Weights of a small transformer language model: 5.82M parameters, capped logits.
Each number is 50 + 12 x the weight over its row's rms, rounded and kept within 0 to 99. Layers, rows and columns count from 0. The size before them is the row's rms in percent of the matrix's.

# layer 5 attention query, 224x224, rms 0.0605, rows 0-28, columns 168-223
104:43 28 44 37 29 25 27 48 51 35 55 62 53 42 34 66 46 45 69 56 28 28 49 42 45 48 66 48 41 58 59 52 58 32 70 47 73 43 51 70 48 51 32 66 37 58 40 52 47 63 66 59 51 67 35 45
097:70 89 63 41 61 51 55 67 57 57 65 58 64 49 54 48 51 68 21 53 53 53 60 57 26 44 37 59 61 44 60 38 52 58 48 62 36 57 39 35 64 50 55 43 50 59 46 53 46 44 43 52 43 50 61 50
105:47 18 30 63 41 42 47 44 48 55 46 41 61 48 48 47 60 37 45 50 44 53 40 35 54 42 64 29 52 48 48 59 59 34 59 48 68 57 51 58 54 52 63 47 37 38 49 53 61 52 32 40 36 46 49 46
096:56 82 69 40 30 51 49 47 57 46 43 40 38 51 51 45 45 77 47 55 66 28 33 50 54 44 34 57 69 63 52 23 41 61 16 62 56 58 57 36 48 57 42 54 59 58 52 40 53 36 60 43 37 51 51 46
123:51 29 37 57 36 42 52 49 36 45 41 37 47 74 68 69 68 37 52 59 54 63 60 40 70 52 53 37 40 26 41 44 51 36 40 43 49 68 66 54 55 35 47 59 57 43 66 46 65 65 45 37 69 52 48 54
096:42 47 49 60 28 54 58 30 53 11 46 68 46 61 43 52 61 65 70 60 53 62 53 52 32 65 42 52 56 56 44 62 47 80 49 43 43 32 49 52 61 59 52 63 55 41 58 23 65 43 51 40 48 64 60 55
106:54 50 23 41 48 45 51 39 48 33 51 31 51 61 58 72 45 41 61 48 62 59 66 57 60 63 42 42 49 50 42 57 68 31 43 26 42 57 61 36 57 41 29 55 43 38 68 72 54 60 40 51 73 49 49 40
134:38 41 47 39 48 46 30 44 49 54 34 47 27 72 62 50 49 34 58 67 55 70 61 41 64 75 36 49 46 26 32 65 46 39 41 48 42 56 58 56 64 58 37 54 55 34 69 72 71 66 59 47 65 72 46 46
075:54 52 40 33 50 56 39 44 52 59 33 44 47 54 48 50 65 66 53 57 47 54 58 53 38 65 52 58 55 55 45 74 47 64 11 61 41 62 44 45 60 47 54 59 74 64 57 47 31 59 60 29 69 76 53 52
083:40 42 47 29 43 79 54 51 62 56 52 34 53 46 40 52 48 60 36 52 58 44 38 54 42 65 54 71 56 57 39 25 52 60 22 45 57 57 55 27 51 56 70 47 72 45 54 57 69 45 68 58 15 54 47 62
092:59 45 54 32 44 48 45 66 60 49 50 31 51 49 55 50 64 61 58 63 58 40 48 60 38 52 50 57 66 33 73 45 30 47 85 56 29 40 56 55 49 41 72 56 45 49 59 49 38 50 53 52 54 61 19 68
076:33 48 54 57 61 52 54 49 59 47 47 63 37 64 44 72 31 48 67 67 53 66 58 55 40 50 60 28 50 49 32 51 70 60 49 45 95 43 50 72 56 47 64 47 68 42 66 55 52 34 45 42 37 50 42 63
083:39 57 33 34 54 57 49 61 45 44 53 31 47 45 54 29 54 54 50 53 51 48 40 62 51 51 35 50 55 46 60 57 45 45 62 26 42 35 48 46 42 54 70 53 56 46 39 64 79 51 48 57 33 56 42 21
081:52 68 59 44 46 66 44 67 66 50 65 45 63 49 31 38 50 28 47 65 43 67 44 53 41 38 44 40 62 44 60 52 53 59 57 66 68 40 77 38 30 53 48 33 71 17 54 44 41 49 59 45 54 39 58 54
101:63 56 57 39 29 49 56 53 65 61 44 27 39 58 66 44 61 68 37 59 36 41 39 16 41 41 45 53 47 42 41 57 66 50 40 40 55 72 54 37 57 42 43 45 48 35 47 62 44 62 45 65 42 38 60 41
081:54 58 40 55 61 51 42 44 40 37 72 28 51 62 52 66 66 45 44 59 31 47 51 56 49 28 28 48 53 43 53 32 53 30 35 43 36 59 40 58 34 55 32 48 52 42 54 52 53 56 47 37 62 43 53 36
098:63 54 43 44 39 44 61 52 50 41 39 50 35 43 54 65 35 41 68 63 59 26 40 51 58 63 45 43 68 35 48 52 57 30 65 55 31 67 62 62 42 46 17 55 55 42 59 54 56 31 61 51 81 55 42 55
127:55 43 47 50 54 48 54 48 52 54 60 47 56 43 44 45 57 49 42 43 39 67 47 42 33 14 61 41 38 61 66 40 50 49 67 42 68 43 34 52 49 43 66 43 38 53 26 50 42 50 44 52 34 38 64 49
120:38 38 42 55 23 55 48 46 44 46 50 42 19 66 62 53 48 47 49 65 56 54 48 52 70 77 35 54 52 47 32 55 53 47 51 35 32 57 63 63 52 61 48 54 72 35 65 51 75 68 56 37 52 52 42 56
139:51 75 50 47 55 43 67 61 59 63 62 66 54 35 61 31 42 53 42 34 40 51 52 43 33 33 54 62 53 54 64 55 53 66 72 57 52 38 36 60 44 49 54 53 35 67 30 63 40 37 49 71 45 31 52 41
081:52 65 64 44 39 66 38 51 50 43 36 57 57 75 59 87 47 25 44 55 48 60 56 50 70 57 30 65 54 52 41 49 42 55 44 54 58 52 56 55 44 64 43 52 57 27 74 59 72 46 38 45 49 45 67 55
121:55 56 63 44 42 57 56 52 54 63 57 54 56 23 45 38 37 65 43 38 47 12 51 56 41 38 47 66 60 81 62 51 41 67 54 59 43 43 34 48 38 55 56 33 25 65 22 56 36 42 54 58 36 43 63 45
098:38 52 65 31 45 58 58 41 46 61 52 45 23 73 66 47 37 34 52 64 53 59 70 31 48 69 34 47 45 47 43 62 68 58 46 53 35 67 54 44 51 64 25 59 42 38 45 59 55 66 54 73 36 56 50 62
121:54 72 60 41 54 51 62 74 54 51 73 43 56 31 59 42 44 56 47 39 32 46 47 62 34 25 51 58 54 68 62 37 35 56 70 45 58 40 39 41 38 53 56 60 29 51 32 60 35 44 39 59 45 24 60 44
097:31 44 52 38 44 36 34 57 45 43 39 18 36 77 53 77 53 37 60 65 58 60 76 58 50 48 31 58 39 40 52 57 52 29 44 42 46 76 61 38 49 45 56 41 47 36 75 65 52 54 36 57 52 44 40 63
076:32 66 48 29 33 28 43 42 50 41 53 32 51 59 84 68 38 29 72 42 34 70 67 77 41 44 34 40 57 49 32 44 72 21 49 47 62 62 59 35 60 34 61 58 42 30 60 68 37 60 49 53 50 46 41 59
082:46 44 56 89 51 39 54 42 49 61 52 59 46 57 33 29 50 81 41 45 45 59 47 54 36 59 43 46 42 47 54 47 54 49 18 47 47 33 40 73 56 68 63 66 68 46 51 09 56 45 41 36 42 36 74 42
102:57 75 53 14 49 58 51 57 45 60 47 54 57 64 56 48 42 39 43 45 55 60 57 54 51 41 40 52 50 45 61 44 57 34 55 56 17 57 41 43 47 32 39 42 44 41 65 63 17 72 29 54 55 60 48 43
084:40 62 49 39 59 47 41 39 61 52 48 50 49 36 49 45 55 35 52 50 51 41 41 56 46 42 61 43 52 48 28 41 64 39 66 58 57 48 54 67 62 44 27 48 42 48 45 72 40 48 47 53 64 53 48 52
# layer 5 attention key, 224x224, rms 0.0593, rows 0-28, columns 168-223
094:40 49 50 47 65 67 71 44 52 62 66 48 75 45 44 34 35 54 40 39 58 54 49 24 50 54 41 61 52 39 67 44 32 59 43 45 50 35 57 39 51 83 58 60 47 62 51 36 52 52 40 21 37 37 65 48
085:45 54 66 63 48 29 59 47 50 64 46 58 48 47 57 52 55 44 47 23 45 59 79 61 72 33 56 29 34 44 33 49 57 50 47 72 41 47 56 49 40 58 60 50 55 24 48 61 41 61 43 64 50 53 53 32
079:38 31 55 39 54 60 20 52 43 31 52 55 26 49 27 60 35 61 41 66 58 36 28 33 33 60 44 57 53 53 67 47 25 44 46 45 51 50 61 48 51 53 46 53 53 61 48 33 48 48 64 46 44 45 44 49
084:50 50 52 44 77 46 62 33 48 38 24 61 44 44 55 49 42 49 50 66 33 51 90 58 60 64 55 54 44 63 53 51 73 53 36 48 43 60 34 39 34 36 55 40 43 40 43 47 50 72 56 52 47 53 71 46
119:41 59 31 26 40 52 38 50 54 44 37 48 49 55 55 57 42 27 47 60 63 63 54 37 69 48 36 53 53 49 48 59 65 29 60 37 22 65 48 53 58 39 23 43 54 37 60 74 41 68 47 50 67 24 35 36
077:60 44 56 52 34 33 46 52 56 44 26 43 48 51 44 46 66 40 53 66 60 53 44 45 40 33 58 48 43 52 61 29 68 53 68 53 47 44 50 56 33 68 27 72 62 54 42 63 45 36 67 40 44 39 58 35
103:45 59 50 47 30 28 29 39 55 56 25 50 52 57 58 64 43 28 57 56 57 64 52 59 52 73 42 53 36 59 66 53 53 43 50 60 35 72 53 53 39 48 43 46 57 53 48 79 34 50 58 40 63 22 37 50
089:48 67 41 43 45 55 26 51 55 42 33 63 38 56 51 63 45 45 42 81 44 71 52 41 55 40 42 54 53 49 52 67 55 56 39 56 13 56 48 63 53 47 49 55 45 41 36 77 45 45 59 46 64 51 24 47
110:39 46 25 56 48 35 50 56 44 56 56 30 55 51 58 64 40 22 65 48 60 60 50 41 71 58 46 49 29 41 35 65 46 27 52 44 44 44 50 24 70 51 45 58 54 61 49 59 65 74 51 53 55 62 12 62
098:49 50 43 50 56 48 41 33 48 70 32 31 47 43 23 42 46 33 59 65 45 55 60 81 61 41 41 31 48 41 51 72 64 41 33 41 44 81 26 46 55 40 60 47 63 89 34 52 59 24 61 53 40 50 60 40
085:26 39 44 43 47 50 53 43 35 42 63 46 70 39 46 40 47 44 40 50 37 55 49 58 46 71 45 46 55 53 30 40 55 46 48 53 54 70 56 40 68 49 48 54 62 68 52 57 53 55 50 45 52 66 35 45
091:53 57 45 49 60 52 30 67 53 51 53 47 50 49 50 53 61 55 50 53 47 59 40 38 40 51 51 43 44 64 48 48 63 63 53 49 36 63 53 71 41 45 20 51 43 57 47 59 50 47 56 49 50 39 80 53
100:60 29 31 57 46 57 72 65 84 39 39 63 56 62 55 40 52 43 61 41 59 66 46 48 45 45 55 54 70 56 56 41 32 31 77 46 47 38 39 53 36 51 70 64 63 50 46 57 47 49 55 45 53 53 35 60
096:43 71 45 44 64 42 63 55 38 65 46 58 47 40 77 58 47 69 47 44 31 41 43 56 70 46 62 27 51 57 47 66 79 72 50 51 58 58 29 34 48 58 64 67 55 64 66 58 44 40 42 41 62 58 62 64
098:68 59 47 60 67 47 61 39 72 36 55 43 50 44 41 61 58 70 51 58 70 58 68 26 47 69 72 70 65 34 66 69 35 43 54 53 46 69 40 49 56 33 52 56 66 64 61 50 38 41 61 56 58 32 42 43
084:74 43 41 47 45 49 48 49 34 69 53 56 39 59 71 56 44 47 26 33 36 52 61 68 48 69 37 55 42 70 44 37 55 42 84 61 62 44 49 47 49 50 48 45 31 25 45 23 51 55 48 50 28 64 35 74
087:40 39 41 48 22 51 53 39 32 19 57 45 70 51 48 55 55 48 33 64 47 35 34 26 31 66 32 48 32 50 49 42 36 44 62 45 66 51 69 39 75 70 27 41 39 52 31 45 42 57 44 49 55 37 40 59
110:37 52 57 65 54 61 70 69 60 61 50 58 59 40 33 47 55 67 42 44 50 34 50 29 44 43 72 57 37 58 40 46 48 56 63 55 69 39 47 42 46 53 62 55 59 60 48 28 54 44 55 48 30 49 74 50
122:44 57 42 33 37 48 39 45 64 40 27 43 45 59 51 60 43 41 51 61 63 73 61 53 61 40 22 51 62 41 52 50 56 31 46 44 33 59 46 66 56 37 37 47 56 46 51 69 52 67 47 48 67 49 21 49
128:46 41 43 69 56 63 66 57 42 58 76 58 51 36 39 55 50 78 48 40 51 27 42 44 37 57 62 60 50 56 41 38 46 61 54 48 76 39 45 46 59 58 75 57 59 60 54 32 47 45 42 54 47 58 69 34
081:49 82 53 47 48 39 43 43 41 43 28 62 30 57 49 66 56 43 59 75 33 66 62 41 53 42 58 43 44 48 34 49 58 63 50 59 43 58 54 49 50 39 40 40 32 35 42 66 53 51 50 43 61 64 55 53
114:65 32 68 63 55 62 54 58 35 65 78 50 51 41 54 48 64 65 50 31 53 24 40 61 39 49 58 43 56 50 51 38 41 51 48 54 83 29 52 44 58 55 83 73 60 57 57 23 65 51 52 39 35 60 69 46
085:63 58 41 51 33 39 20 73 71 55 24 66 47 44 43 56 59 67 34 67 49 53 55 39 47 55 65 50 62 50 69 47 64 57 49 45 19 54 36 47 38 51 42 54 53 50 50 56 49 50 59 51 45 59 58 57
164:50 48 68 63 54 53 45 46 54 41 40 73 70 37 34 43 49 65 30 44 38 39 35 51 21 61 77 46 60 62 54 45 42 72 55 47 60 38 46 57 43 42 70 54 45 73 49 36 52 30 62 59 26 52 65 49
080:59 64 53 57 42 45 52 53 51 39 38 54 56 55 39 49 36 39 59 55 43 61 41 47 45 50 67 43 58 68 46 51 53 48 53 60 31 33 45 45 28 38 35 37 44 46 42 52 47 40 62 74 47 52 35 50
093:62 57 42 38 45 54 53 46 57 56 50 48 54 38 44 37 41 52 41 53 38 68 60 41 52 50 56 67 52 58 79 41 53 69 53 52 23 67 40 50 51 49 31 38 25 71 42 69 51 47 61 54 63 45 58 40
086:54 14 28 72 33 53 63 36 47 41 48 48 68 42 44 60 42 39 67 43 40 51 39 56 64 53 43 69 35 49 40 50 54 50 49 40 54 55 57 58 44 49 29 61 52 65 59 46 65 55 44 43 60 62 35 37
097:63 75 48 58 54 46 51 59 56 59 59 55 57 47 46 61 38 51 42 59 28 38 65 46 47 76 51 48 43 63 38 48 51 83 46 48 45 55 57 33 51 42 56 47 45 70 59 50 39 33 42 46 35 55 61 63
102:35 72 47 59 74 46 62 43 42 49 77 57 73 58 51 68 36 43 37 61 32 53 55 29 48 54 28 43 26 45 35 63 56 48 74 38 58 33 45 63 64 85 42 39 40 55 47 44 52 62 37 38 62 47 31 75